config = dict(
    rope_base=10000.0,
    init_std_o=0.0558,
    lr_head=0.00894,
    final_lr_fraction=0.0,
    train_tokens=91510000,
)
Each number is 128 + 24 x the weight over its row's rms, rounded and kept within 0 to 255. Layers, rows and columns count from 0. Numbers have three digits each. The size before them is the row's rms in percent of the matrix's.

# down: layer 6 MLP down (transposed), 512x128, rms 0.0643, rows 404-503, columns 64-127
# up: layer 6 MLP up, 512x128, rms 0.0642, rows 405-504, columns 64-127
down404 116:158116128115125134092063140139138118147114117089108100111151132135102123143116140119122169111101113131099132092118106139126126089120119119110112076107124170141069106139119148134094148155128114
up405 098:134144165160137172124160133135089098133120144160091164136114164155180116111143143157137120116167074142137124147152147128151107129143145141151113138149131131161127105109109065135170111151130138
down405 094:170150117111081112128075117108081149142118186139157133125127113109058117154084152130150123137122101101137138140158161128127116155121126113132169147142099119119127145119131116157118104092166128
up406 105:135158107125111159168136108147124127183117167142113096144135106113137138143103153123180123125129129174131114095152108051108128160157135133101108117132150149103137165129108119130139125068144176
down406 099:103120149179166147139120146154117144108119116139106126115121145135176141128119139102164143120153116136146163088091143116122142108130131161078098140128110122153128158131131126128118150145142148
up407 089:154149158123120113143118088165215130129114119141136107110124151115157127168149096125119122133155105089122100135154132116111165129134130143118109129169154119116116111145135164109088114140106092
down407 088:116158136149120163092166121137151111149150155080126177130114166136114128138081131154137114105125138185140115132126129125123124157173131115153165122100162162120123108136098119112178131133135147
up408 107:109123123125118104112129135094089141129096143133120147074113119101156083129166173148144102111170092156079128136127119135122129113114169123096111130121160146134140165109129119163135100148114146
down408 107:078105083133135142156136102107079146157135111098122122092197185162130115091146129144101107126139144156136169104081114131124109138110145156122112104139158109105118124142120127148134176124102104
up409 098:150136173114153125107085137137106125091084139149163110123078148128100122173140115102139134131117136138094080121102138110113116160133110123092128158145115116075158146095085146111190088159142143
down409 112:116121127131124160109105134121109132094152136158152092110077092075089154158165136107111137088106125164148151129171126101177139111131145133131154106140097123125114095142118162106103169161104113
up410 098:103130125095129136139093152127110092133112073150126109150134166147132105133128125121168102070127099090125152139120128156126085124130155132152097169120092125167099149081104123156152135101094102
down410 095:091080138141128109124140155135097153121142132146157098131124164114143140131139164151146134139156132109156169134139149115129115077155143140098132130145155121106188092172146135131122128109106138
up411 116:166113136113119115125084115109136094124125153116105141137140106125134139117110120108157189122136177147125109142159115132160105134159115126089184143168120166096152150112118147135144095110113130
down411 121:110151130135114133157101097130099150109092117084134077145186146117112188131150160079102133129111113125106149170137155121108126110160102127100151146130165133184145167088124129155142143107102100
up412 110:128124114155148126100127144139138177137126127111094110103103134154094123134141150082098125076163093158108114107113165114185145139127150131141148133100127118131120143070132126109125138171113164
down412 100:171086089133115107128151141155090129140167138112136132129138155138090157167121138119147175142092183119154138112109152109153121187141134112124127124124112115098147152148131100119120090160111125
up413 095:126140095140071120148127149146128156140133155138103145125164137145133111133129116134154144136160159156127120129135160150112095121126107102111090086122164151151167145130135135110155116155164102
down413 102:159077135134120147132142120093087133088143100167154141091138116120131102101155115190149121114109147132100171138136100153085094095135096117126112109114167166136129082112122121129101111123149148
up414 095:149172126130080082100164109137136177134113115113121129134078090115154140145180126084145092110121133134131126105132090127057113113137164113116087161156154143108129176147115144100157110105140156
down414 102:114145130118103139120192146144102120127127116147139129133147112134165081114137130124132151115183092097120144119128110141149119110133129127116133168153136122149108133122159158117133142094092138
up415 094:059069148107126116119146099157128130143121154101123169140111161148167144138110103117106155112143139114115107143090153166151132126120133156142118137140135121149091145128143104178122137150112110
down415 102:126173145143126113202145102146101143102128132143118107160133122084136136118163108130108147154111180086129110137145115160110144160163196103112142121150118145146178144099116120125100115082113129
up416 089:104148125158105135149092100137142140131115134168103088147125122108164125124141130132185142131086143131102093100120126159109135141072153111097150125142103165143160125136120154133131128122097157
down416 084:134134121161105129155107090110083158134176118136096180102112111113120144115131078096098164130169156131144127114130145086107153174176130145115158152133119133110117143126103109083094164123143135
up417 098:152146169130108144124155128126147080082169115132114101113148151150047161112122156110121121106110166127116102128115105097120142130108145147113118135176151138120113095126146113058122121126125128
down417 105:144155146148114106163154151160166110119145078169098142152136130093166115121115166096167097094137158142124106126113176091139147090151114141117105131136153140122136119123084122102114093175094128
up418 095:163120126095117130149135128123104147160131131134165147161116099134121133163109135099148133159150097112141114069107143135130132129187129158110139130098144144124156127126177154119144131116184133
down418 100:135125143146133139115141164144094144174098158095105165143111117103111147212116119112120136146138134094157146117146127137136129153137113142053109102150163129122143142122123163155130131133119106
up419 085:147096105113127136156151134070132161142152145132142101143122138133122163161126113152123134097149095130120146134144128093106118060152108172102149090125120141118143130161103114120166086064119123
down419 078:129187121125151148142133108127165093106117145141094108173128160120144174136140129127161119125144114101114086127146139109107144118140119117170108106169107119118169092158117110140161150137147135
up420 101:174132154157109112147131101136164097115133123129106131185112163133087124124128122122094139141113163133088142147130111160126148151109143137150080114111103166151115115104142118105153079164145159
down420 103:124114129122117102123096104129123135116132141125137105148150180111124157113116115089151112170097169120084133122084144109081084115144126123111096113124107140122082145113178090159118128181171123
up421 097:122178119139081151150122092126086158138113129153117109105128147151126163134104133095107150105134125110168160121148105130160188096124082085129151113100141147128143138126087162116139139112118147
down421 087:147140085097116119158110119107108121109106133115099120114102147103122108137137162090123137157114168120125142126148085135122125129138137149136205135140137077144109154174144145131131124126122158
up422 090:132155083132094162135134159107120184129130114129127135167111104152130126121072141108109143139106162104132126160166133151100149119142134147109152132149080068149097093086127106114174129131116122
down422 092:135138142117121140085106112120127102125141124165147177126115137150111113124153134134137139115114129145126107147137136101153090129102131142172147107130091140159130101172135140116120115114126188
up423 091:120130125095085145137164174157149145122162092151139126123145143122127095149110126149138111127126175146124093123137132133113121122120155156130135144166133152127133140136177088115150141153140175
down423 093:128136138164114163127165100086116145099158113089118140127125154105074120145141135142085125123144124122108141143197119140141138131144112139140128122140094159151117113133134113131119104144130122
up424 090:185136088129154124106134081138146123121145141140149121115134140133125145130101103151165143094128113123137163145090086115114141120143122130150143102181159125119158111146097181122102086137141142
down424 085:146196083118156123138133118125119141123135132132166145138090167144124142113101093137123082124160124110099174143128153146153166147101177097128184135136145188125177142133094133149134149105087141
up425 101:116091166078094151133163140129137072137102139133122107138127085147099113217092123110171111125120158151158147140163100128118113102171086117130107099137149069103128116116105130098114131154115105
down425 108:129121137126109144162124127113097111170124132119134099112150123174152195146114106132130147141141112141181155100157155110106150152131100113143113144099154149101157158075101120100159093139110140
up426 105:170141136156091127168127151080119101115101120116143085129158089155095153124138109126148196146138097106075166114109124068104120120133105177170129116151138112135106150112097121140113185131100128
down426 101:112179148113095123152153123116104151171175175112096118146123169144170149118120159130113111100123141162147112127076103117125126106155149153078124124110120152133139119130161151130105133146141161
up427 107:103125147095114115140127113148105170099119078139090154108108158093124149116166134081132115144125111136138138148127132097108132081119109109096107087139097154143097163107122127108091096130142117
down427 105:135134147132185079094113145153112126127121166173118146169136109144109128071098147128136135102108165145108145114141134114142143136134145183112109131117127099091139138103126148155099162121116136
up428 107:117152108156148095090121154161132144147134138117114146108135098164177092131134130117154118116086161141111134137123101148130103128118154118101093143134141161145143134097146166141110129111153181
down428 109:134136162145138119140135130110139099083112150143153120121146082116123182097100146108142130098118145085124116154166120104137126131149118129167127102135112111165107136117156158114124106118156168
up429 097:134108092074155109130138118153145121093126114127115127119128140159157142157136130131107129129074134141138129134170091098166124123122096085142122133061137137155129122120143116116120111119157135
down429 097:094140149159082097121132146109137158167118105165078132144087131122127112105126162150123127118132123112129141124170094087166137153111116111112125138108188148154136131173166131113112145113153063
up430 110:100128098136111169116142128136118116126194158121130152090166056145130124157097134117100139145138128109138115116156138120135159145107114125153137110163110166125170121109104144098147123178136102
down430 113:103165164141120133132146114079156135129132130133177100123130138102166123110126134106097118146135131084102100094125160127169145139131103171120104118122182107161100131159124142102121160138116149
up431 111:096161092133106099126125124142126102146147138170133078116140123152156159121146106159104140131149153102147118154140115137162097123146154169148113163120149088110085161149132143111089135090159109
down431 103:116117151126151161143126129152155120137148099145153114166103127090105148139098141135097093156116130125142092148099108120143117147169148111137174126139107099134146143120120149152087147138123146
up432 101:125085128105117128116130150165125113145126107122125126125093109124083143161074156095137099121116154098131147089105110110111101115113129118124142110144129139104107141150119156125097140127165088
down432 101:110147138124155094102184120137152104097125153100131142162130176139147160117131140157165126127099125121130134092137147112121098148125101152113118093111107131132107173160127130140109097137109197
up433 093:130138120196123147159134088134098131165134085126076130062184132072128160120110128139158112119152136122154104084126121152122143150104120131113118140132134114150130108142103113133086125096124163
down433 087:129122160118129114095098110129097116152083131137137096135134117119102156135146097111084127119126098131178128110177154102148098112127147078100109144098142137094142150152109167148126140136150154
up434 092:136148116162120114148121103149125104155135105130127150118127145169127148113137164117066159119100113133163143106124137133139108185127148119132098174132118138117138161136116130144129087127105162
down434 097:110137157079131135100110146155150089127145146099096157171122145102132136115137129160147095136106117128072115108130123117150121113133137187137122124112085099109136128056096139130146111158083180
up435 101:184109093097072111112148158096130095119120122085113129124118124130122154142129157124105125142119157073140067147107089118108125163087116109118120118134109113143160139139130165163105130157128159
down435 101:115102117112108130159086172145134143100154102099122144118114137106118161114124118090129097155119111124113107150128147061148126110163140122124125103122122117130143149103148106072138102125140111
up436 104:119118136126114095122162127130168164137121125126108128164097107163121086141129089119123112119133074155141158139162110120116144134117141158114132076118124114187127109120151139164112155170102111
down436 097:128124147113148125152097062133149153132071145152114115170129145129127139117148100129124100129128136105090072121148129122177117093101109140101093120120132097160107147074196110188114095124134126
up437 101:148108141124141164155170135132141135076097142158110113118094151121167097098148088116138114108132150125151116143127134094102090118130189092163061114140105137102078133118143132121104127106156110
down437 101:121125151123138170119108108135104103127134117143141078124127108119139141138138129167092090156128152127075155134102129142144063127103111110139152169116175119163115140147169101132118149140142154
up438 098:139110100105117144151126133138105144102123124058134134129136145088121114130139174127141155137123138128087138111154128126105096101104172108135154169134141176131164153123159132114113127112140142
down438 104:128128140105125132154138114177108111157140137078157152138151124042134105131148119155110101110146121086166140149142153076119087145112138151140123162158177152129124175146168192100140127135085110
up439 102:124122130145145108162172141168115128145122112105140141143112136163169096130158054170138124138116130166117129117111112106098140150121175112154106143130137136164107164093127142136105114097144117
down439 102:118131142137142152151169151136096119106140129174133129141121095120170085152153129091141116158120176175120159113091114141121148146104117117127139151125123123085089152074103104186147148127108110
up440 090:142140129121122106096109136135097132105127099142111134149150121138117136148085146153152111091096069153131169110155142107138169132073081138061105087132116170112090130133121131129173148167149135
down440 098:145132158123090153109164164088137117151100118164133124115127120138183095130080109151160170173120113163119082124136096141119146153130154137097169121149121140152168111144108127148150126122137091
up441 098:106151124139164084145102097095158115141107116137142132078113174152124123127086132103132122136130116101139115132089114167124120118143149142140139136121129140100104143097108105125107125141118140
down441 095:126125116137160119103182082152101124144112107126139118093147130115129164117128109159153156123127134118114152143085075104082103132157081123102140121121135117145093173113069098152097176151126152
up442 112:105141108061139132150127097164118113109118116125122147087139156183068120123137101094149112114106076135142144078137165147120157134126106150122124118113103116135082181129134144124163133113156146
down442 109:144115128122122114101149187119133110145136113141100150151130105096149157154120132102130104165112167160128139154130085145122091124139139108134128142129146153171194090070172087134149096142148153
up443 114:095109137163091132139131086165141148122175128138110124068101118122102162146134173164140165157125139157143103110168116137102112127100117097140102137164120133136176128126133116146119183108149155
down443 112:108116176104136134149130146144160121110092145106099165134156155145172102128127153131148097119143091136122103128145133149148146106165100125124141168145109104118131138102058158137078135172137106
up444 109:095093110124139131144074159098146160128146156146122138146115094141073130157109150120158124152133138130171127137120118086126090139154125076122109091157098150115134158136074104158143096140155154
down444 110:095126099112160136139131158153129136091104088118126173111106094159118155089155112135135140150121140106083116144121143152095165144130160137133116179124154110147129150126136158129132135124143157
up445 105:134149128160107114119123123144195129160100086139069092144101117123142138174122147137131114181117137127120108141140089134105127163123139117098131097170122143140142115102117127126120145154123163
down445 110:160143138108154168104111137150168155110107115120133135139085093115136123171134141117137090129145146132138155130138106121175092141142183116151120114164140134141150112125096154120177170144146134
up446 103:100113096104147112097112135141113102160111167115142096111117162173173077125132148136121133080118138123117106105130130169180080119178147144128107150148137114157130131134110107116155117121128130
down446 115:138153172138111146075144126122140126106118119145083112134151110116138104119143162149112105141131099109107111112165099160129141098103193174121138125113135136116172159127153155169151108101099131
up447 100:089133136140168119161141129103113121158122122093121160128115139129126133085106175069145143152142122107123104115120137144122110125171156105139130119126109143109124088102134101101127154170119092
down447 105:126125095144113110131160135174098137133079143096132171082119088099137103128121130161177119110107085164111120130100142070108155131182139112086118095125170122103166117164142147130132134124180118
up448 105:135107164132133146116106092138127129130109138170164088115108130140121143140120103091118100114149147105135130127144143067097102097117141132154130105161178090088117148136100157147134123152109128
down448 110:127204144128150125110132115129123129148096132134170128089139149130109106097118161121149136141121140067141128118127165127094146144124146150139145084112144096192144116154110141139114091080142129
up449 105:182132071116121132144126133154141117144161101087082137122119152139096126106137162130088147132099140138138114110118122141120098156134199141139122133158137115149119156140150153065145104115143090
down449 109:199123083129137113165115141113131141136083147155143162093106121104119146132134151106117173133169112103148105078115121159142114111133127139120115180126152132140114134083134149122140114133156154
up450 093:086104135138118128148107139112073162141119087173128121145147145120090059120113131103131138115139139146109145145162156135146128116136161114114138124157116138119108119134174109137095117150126108
down450 084:148126098145120113094163171125132127157073120128109141171107109116121073130131162124144101109125141127150100116156114130137149108186121143139096129175126122074095151154136136120139132160117097
up451 093:125149128128107131181156128124106096175132138127137055159125126160118134130124126113132136130116098113146111128177125122107102152087155138123100126159146123153142150125124106070163151110110121
down451 094:124115184090111177157133140125125100144143171135090118097142170171126111113141121142078135106142135145104098148153129122190127156149151133132157152108159161132101128147117117116155124109118130
up452 113:088138142109152141156100103122112162151124148119138087107109114136112135142192133111072156152111114171118124095150128132129123083125111151141144101108141110112170160102151136135104147108066161
down452 117:156130143112140136141118103119116127138139097133092132163114098120128079129076117143139130137134156102163143138134165108074131190155132097103145095128105129140138154159104134114146121109175116
up453 090:115145150097157138117138117161142122116110154132141145154124123081149129170155160129088106095140105147140168091132114112084106120154132111133120100132187120122161095125112125120138126149133090
down453 097:160157118154121134140134104129172140132134164098113118118171152120171115125150107122083150081117140121180139180140137103119081121169145101122161149101138135088115103069137114105157126136146115
up454 095:105156127089118130162143142118089157128148143141106148119099133157085101141156135095110130140160126097125143151128152092115138128094111122107159160144112126142125138135109109213097133118131127
down454 107:120134125142107091156110127159144123145111102144120107163146100121143132144079134169105151106074136133135149080151141131136136151162104133140105181146140112164146155137119129206128146156133118
up455 099:120101102125148111153086156120103082108093129135101125140110187127108150147109125156116158110122148173174107127157146179144165135143145138127099146156158156130095112077146171091129146122144145
down455 102:138146155132090114135080126138133108154175152147075159100151105134115151113103180129160109151151117142162088136173103142115150135092172109154142114140104133125144140145131124124162093104129137
up456 101:146140117175111130139117103130121085131109175135117136115140148139128147158125109143113152135084091124116084168107126124101165094097133140149157157123118157167131135108099133124110092115163130
down456 116:149084128152154124151145077156122136146096138146095145120177138121153102100151119134118114148132115155128134143188095153169120155119116124104115132137137088134131099137106138134046126162137127
up457 104:107128141104100098148110113120124138128114151116131142101146165157121101120146106126131158097161152144112146155118129170129158106168146143111130070173142194118156110146156111114162178154165097
down457 092:143122113115160153123120133144162082169141099131116136112088150138170165130113093148126110096109160114130107175098114101136119145121124131103104128128114094089144125040119126123135118183133124
up458 089:133107123107113105127075117133158134179100139119149103141102104126117167149173185098086143121161082112119143120138125180119102080100115135134081102127105098160150128149138135120112096182106109
down458 088:145162130154148051104154140170102144126087114123133139092112116105107124120115138119120098120145114134120116125107156169168095093092081123124120130089132104114142106135137126149121140124110132
up459 105:141163168084124084131154151135109099138126139107128140139134112121145079151137095136114131136133143134123120127115105135117076116145134096100137163088112121125118097152083074134087095176141144
down459 101:117145133122149129101172149111139135106122149148137156157172124167108129125124122121145127129121128126115144136132109159147123126138138130080144131073158113115095094140119156098100151113130094
up460 113:171116106125108131116163062124139138156132152107147107102114106088136168156140134152157130132154129128102100111126131127158100157116107116131137157081131120134121129101105175086116097137119162
down460 115:119088108100193144124141111139129110164139141134096115118094080136144128175179124096122122114120136113160105145131111057130177095161080159106073177117080131129117112084116153096114104109102157
up461 098:144156120126122146121155086112131128160138168080101135120100108117150108104112184107131157123090162154112153099135095142133142148129115127116113123130109137125047117160159136147103160124093117
down461 099:107131106123136113147101145146152119169147154106110148152151164114136178114135106172102134134157130144115144123108105101135125134139148115093137135136130119121129117176128135172112152135175137
up462 090:162133125167143127139128105126150111147104153189092135116137109112107111155174130127161127116146104115158129111135113139143151064123120104144099158118144158102127121126153125144105114124091140
down462 087:106116089156101086106144152124137123101114151146138143127124074139145139123123145126118173171090113123090082127137136125109104090157162124149132108136072107147141120165121109190145148157110127
up463 097:150137115121103124144113123131117127103136100088144157105106149172109138194075158136116147137138122148114120110124127104113126125133157091152153129068131135099090105125136119139115137148117116
down463 080:158163123129120131177150094128110136143139115140117096125144125067081125118104126134132086136133141140121106130106129092144103169140101117099103126157101159108161127227131137150128167121101134
up464 097:118117139131155119144082090078151133093123142126137118085127159102135142138135113103105104097115111104156114139138153126151116121092169148106127100081138143129098100091173116098112125161140143
down464 101:126128124143153105141111118112166127129115134115135183179154165152086122124117100101148157140124126104168163146127068112144110154106146108113136138125112113141117107134069141131138164157164145
up465 094:131101097105104112166128100135148154132094118124101125164115104145143139106101093159116103157122105185175148117162174119130106108133142143122131132136126124099163112096154136150089117124141134
down465 108:147146123125116132163171127140158115127107129147177138137132086126139132112122149119109140142150100174097101099106187117157103089131099153138105121109168090100109167116137141136123148143120157
up466 105:124109107096129106098128105103130093085126158150103095160096138080125135143133103114130104119153086155085124169117151148190156134153146155123136097107155153150140117133171097120077115126133147
down466 110:140115080105155110137151116126161144122156117124115068099129115111118114106141093135099122135157100162137144120097165107111137160169121100081139130130168146141100080100091140098116111156132117
up467 105:125122104130084125091111140111080100145141060148105159122130132121126117133111132098134182166123135084098081118164123146140161148128129179111121121161088128135123114100090148132125147156125130
down467 106:108119172159171103156129092162110130161096114112127094070088168129150118094109132128090149166158143128136104133172115165083121098123119141121124152131118099098124161137146089113079125088148179
up468 092:174133112126122129101076126161134147163139168120112133144131138144078100107111153156132123118159109134127101141148115108098141076147130105092116145120156127157153156133095117161153115112106118
down468 092:157121150118124144131129125162187123130145120165177130106096161160113096114153130079138128100120084151115133139123107122128117092082137118152095157095128137139139098177125097125112100157142123
up469 108:139151135116144166122162114090139157159145144123115139170108099121067156145160126109151122137145137148149145198122144168124123108090111084144096154112127104165120172096097155166149132133139169
down469 105:158126098180109131156140118177105138122090093098127124093155123110120160141114070153151145151082117159113110106124118123116152182079086135107133126124116135166132131112123155081146129103111140
up470 098:118147134137127074107126122144138046095144159143130094154124094089117079164127097140120135097189151092151147072115134165132121128120147157145107119133090109128164112129114151154124128162125138
down470 093:106099146127171128145111124135136108170116169141098164112105136145126134136133081102113090118120146104153087096149135120153146130119126154141101156149125104149165126109146192083123133163099157
up471 096:103146126166147064139156083117109130153146159112111140094107136153157111135106080107140105108140143108117135126154129100078120121132123157108090157174077114128107161084101151142145125083105111
down471 100:155123120078155071120138092143090159105136138090145111168128111177144120129128105165125121138111128129171142106140117124116169140151137114178129133106171108156125128134134110113114098136125168
up472 106:137133100151091117133143122111180122172114148093116109128130148141075099122120083112117130120146129195123107202123115132162084158127111127136146163145161136158126141151110124129111121134151142
down472 111:131104114104103159152158138141154072141090113132106081126160086152094173080127141100177120125084124155122102123132169147128140124104102113125095115139125131148134101079155115111099148112155127
up473 119:163109118147127115137093119174124120140121085156105155109097137110126118144109160104148111142164152105108151086153097146096162163147131105119129088101097109180111143126133121135147083132109152
down473 116:096092114086134172124162081119088093101131160126139190118133158147107139125133111113128118150119119131150090156152140089130170129108147179121162148129180146091114161093135155143140129149126092
up474 099:139090114094136102174126146111159129137138124093091124111117140154160118100091114135108125100108121166132106159078123140121109097151120106103095101112151117152125123144161152144158113136134136
down474 105:128145158162157168144116123144117139118144120153100134143103092116171106146176143121124117136140146084110180138155115099114136104130115166136090158167105113152136114129160128101138146127135167
up475 089:104137100109134129119120121114115131160111136105120119115175095124097121112124118167107150130093139094128111106098140126101160133141187112141152089158089120088094134094112155165096156147174124
down475 084:118095136068148117190117126112147080112142077145142102127105114102172127135112158087138141062145142101189149117140129118104147169148108163186137120100143135147120122140110083131152101124164161
up476 093:121123155141135110121121125111172174155110154156114148154130132117185132142131131115117161087158149150113171115140119076113134081157160073126082115180169131140110117139155084130154138124140097
down476 095:095124103109143148134092157092114164150104093107143141125124161063137125127088114101150094166126110119136157128152098088123104170149121078130143131148114163122111111145123098082161127136156151
up477 102:170085145088116127094152131151137090120147132131123105097123110129130112168131126127160142141126139098149151075083136127083106117093162145100147134128148146170155103132144122163101112069141101
down477 100:166142147155149138111127113141080116132154090163141104131112122150141125134151115155095135163139133100140121128126110086127116144161130119131114132149117084140182156087112130118122124143124109
up478 096:091107128169090191127138122136150117144136131108144140124137154199153141182132128097092172107160145156115133112102104164146150110101113184173104130136099111136148148110126125142108152138111128
down478 106:098146130155090111112150166136095091113100146127170131145110115138129098106188093096129121098098106140141102136171137136132143108162144134123148165124078182145166133133130086120111143133148103
up479 107:127145079099088161107121094127119131142143087111126141106106142124133164117137173089103106106085140149142128127157124151149131116100081127142098118116159091119142169130165111124115088113116098
down479 105:120123154136096143094154116110133097124129121149130129139155144147129145165115112113116117145151167159111078131110134144199122108144167131126133096125130140132107119107099128152094109146116103
up480 091:158147091143153106123133112095114114155117117103154087144140123114127129151094112117077152155132120129065093114137133102150106119161153102115114101155126090131195116118138081132107131134110096
down480 094:113135164154125123133114179104085119123159093120125126143107149137158141138125182104134137154145162176146085135128148092121144139084075120114142164111152156130151173128146103092113100139150146
up481 102:099106134119123100137102160120136149136116117105117053103101145135156101122149113109158122071095117094145082132173168150134113130112109162130115125108124157115129126115077131145086095128153123
down481 092:134163122167133120163101117108089131144079148115103147142098114162143129103116141157140160130130120144125149121075114124113142166136136103130113154181143103160150113173166141111102147126127180
up482 102:141180117115116141113121134109141130160099084121105105128128152106141143172145095098144161117132066106070141112137146115122151150103127163109153138097095140121126165128118111131114137122120140
down482 106:105118131113142126087158151131095125116107154148183112116090115148124049145096112139140112113100117155103114136107124116129181115093151140142132167124147090126138116120119094116111070135140137
up483 099:115130141121116154148115102119134143162115174135146114123100128160088147120123116104135162089154123131138096123135144124135100107129152150142147103150136155146127130137164149090155143126127122
down483 104:102115108102104067136157109134157151128155116079145137113102109141098140099099100156161135124116101125116107078116140095166107160171140147112151132153126172139122143081124122101148108123159149
up484 103:159119102143118128092130131141130109124094126090166112154129142123101135133086162095110122118134090153072154156147139158080162106113107149098140120118096093165127148108112145118099142165129133
down484 102:112126111122174182129132135082153163094151138092147117152107134118123128128102152113130167126126115117125133114169082130121135135140157107144151112164133127079109132135094096140153138140105150
up485 099:090107124152151136084102114151093139128088129082110140186144148164133132122102139144103126159150103119135108132148158152166131194134103119126121092132176133124114119137146148133162171121130113
down485 098:152120131104149148135167117141107112183111142150124102117118130101153103113137143139086122138123152137168107096126117133168133085115165122112108125133138145126115112096089130125166082138127181
up486 104:141111120116167121114101115144112124115099154140112099111137131145143123176143133099157095125154105169101152153137151126134109130117143135097089152118135131139126159135159165092140095098163163
down486 107:107142115098091128157142185116165104117142139153106152141091146151145156115115129110143152106118101114118111107150149100143162128121132081130104080122122134165085154117151177156136136127134116
up487 105:129145097097115127160126108160136090123089157144119160075120118134096158108105135126075112169135139143103118093146101123150102144140098127135129110149150130129139167138122157117089103142154116
down487 098:139130107127118101126168133139081103102143154160133165139099131155141126165106086154151160083132155168098126172136123129085101144133133130163143121102176116161119148128138150125099112113139139
up488 098:169119098090128130065133138138146130102118106166102130191147141115110110113165134134132134155113095112101172161130112108144102112133141128127124118117113158107147162122112122118122158147137128
down488 091:122125176146121155171122118124150136098100170126164095093151108124114121125101129124126136091103137143121094154147150174098151133081096135124154118163117132133140091101141125124133120109092126
up489 106:135148165106115117147145070086149108131104120106125132126177119169159137117079083120111154149134189121128124111098110062112124085119120127136075143127127132131128152126158175089131130141132130
down489 109:104094118109128160085132151112110123138159111102143119140133126161152094120152166160115175141166116174139146134140143139128111104147124132136146133179163140132200105113129127163106104114172130
up490 107:152162129092121115113116113137121100139124109103081142155148105112141117169104128147129142122150123148123154095126134139098133143134158143151079081126125158168143111111072102127071139086177118
down490 104:135133142132095150147114091095147144121098122142130121135123123142123097103135116166120163117123112149114151113107126121154164109139137181114079125133103075136117128128161167151128179129127095
up491 094:099122145132136130152178095143181142126112091143146139147102151139071118125125147128141150136106131125116170078129144128125110094098111109148120115131089166157108140115121145094113113140101114
down491 102:132118106141128120107151139113134131122128111115129100153162168080125125119142145139102054120158088126129110157117098113077108175119104141119129082112107131135123102123126136128110094138096142
up492 104:079153076130150121137132096157127152080155140135091115161157139107159062134108129111133133151156094118143103133118156152147080138131123139111143169134156096127105174161109149142096110131165158
down492 105:109109122113096141097078159117092125192132131124168133123100127155155117107124131130187140156109136126118163105089121112123118098197106096108123122146117143115113141146125100164117129147169129
up493 103:109132148148138132126089155131131098145156117133123153136149120109136104121173163140152136119128117173119156138110089123060085155160136106145139143129132130126118107103154108119103125131105083
down493 114:119137118110088095114105139115113133132099103183118124164140169149144150074104151139126159166106135121138105146129112140131150116146180113139141135132130090125117124115145125117050139131101131
up494 104:155137145086117103156102126135129154149151145166081112121144121158110126157142082161117119051162172122143122132097128078109063119107158131141136142178118125125149102112103099113158167144137123
down494 104:119121120171161116162116146108103127117133119089158092114192134113151119114166148051141125131128116147076163112146148138139079175126152102139151151117124146100168123115117122125143137112115125
up495 110:109123124125162127083154098113130131120138105135110173111109157088130111162132132121155152122135162141173101145109098135087151143148145102153151137080135074129113160119140132153099113137130127
down495 112:135122086116135144120161127127173140146120141137131154101129121139124123115094149110145086116164123130141104125164162113131150199115133114131114169086158133155135174136140121147107082169125108
up496 093:123154141117124166149135121101095137150119149154130129083155098128116132111119097069103106095152162133132121175059119118105154115110123132113134152138117150147112140122130100099116139137110119
down496 095:136130108091142134137135141113120142150113118175114122116137097183099137102122087133159110135110077129182156118115117111138119089094092128147076135159123120101141137079109090112136171136131140
up497 091:127142122169148103146170137141109108141131125173095130118149157100083115137139159158157153096163106103134183151163136162115160160145140141093108088138131168111131138102152137139160149088089112
down497 100:131138129137106163116104144134119124130111105152143136137114141144142128144118153164154127138113150146131124183139120125096154123107158123131118111163071091153092132101143141133173090114102117
up498 103:114146134136100139112117096132055131138099132139112111093142115151134122149142140099122136104105131121149112149114138126092107143165154120113131147061103101150106175120142122130099116146118143
down498 098:147135133127156126159155112106118145169151115115125112146113133158119164097128126103141118091078134106137119157131098141142143157082122116163108117146166079084140097141163093101143117105068098
up499 098:111111108117122129150119090150105157187134116138148125124097119161087158154087088171132116128124091130128095086142098143090135122135133149100137138104137142161167142151113143117125155097081070
down499 100:133085106121109092117104126146108152128142161126138116101132167149112168157067137141116146115098121162087090169149148144131109133140102122106135130108108150076115126086154144116125168155098127
up500 111:151137130173140152117125138105108136123097126154170153139113068127136066117129124140129103141161115156142135129098139117129095121127161117122126132120088118145162140126086129128092098148131114
down500 116:113118157163156203162135157139119153136101113113118131114111161083118130111152155123117131098142141109183126102131108150146105137116066138112148108130149127136176097149142115138127115136158144
up501 117:132116137104108130135119114131157124174122176188111106124141094133148110112092132173135107126099135153099134132188132165103131126130102136083147151136119098137135105153124127151082141118153110
down501 116:082109140072119123140128155128124120099168172112144133148133132106129153155118147142156131180119120124124130094159111132122154157129159117161095110133104100083153139119079180110120143161133152
up502 107:138117163148114125135087085133140159138134106134125162107121110100095095133102103113128173106137135082097128126115175162151126125142160165088130100143144158069126096130140134133162124154124115
down502 107:098136093126131146103152129136134145108130105104145122113154152118151144108133143107150165132148090123111146096098105122104215117122126106139148159146106160153081131118148159143097187160176141
up503 105:157124121104092111115130115158116120117095119142122119119139162097124202141107139110126153102087127148106177113133137089156083132148134127131134170146114153109152163097126150114069144123101150
down503 106:113110102171110168136193117139112161112130161134128087149121122150116138130133141088121154123102140121116154088113142112122126109166105081179108157163133093128100141157083121093163173154117132
up504 100:122143128176117169141123137156114135131121124161070129091114098119154192182140124148146136132145121154106134121098119143134165149111104107089138131132108141087141137130160117153108116140106137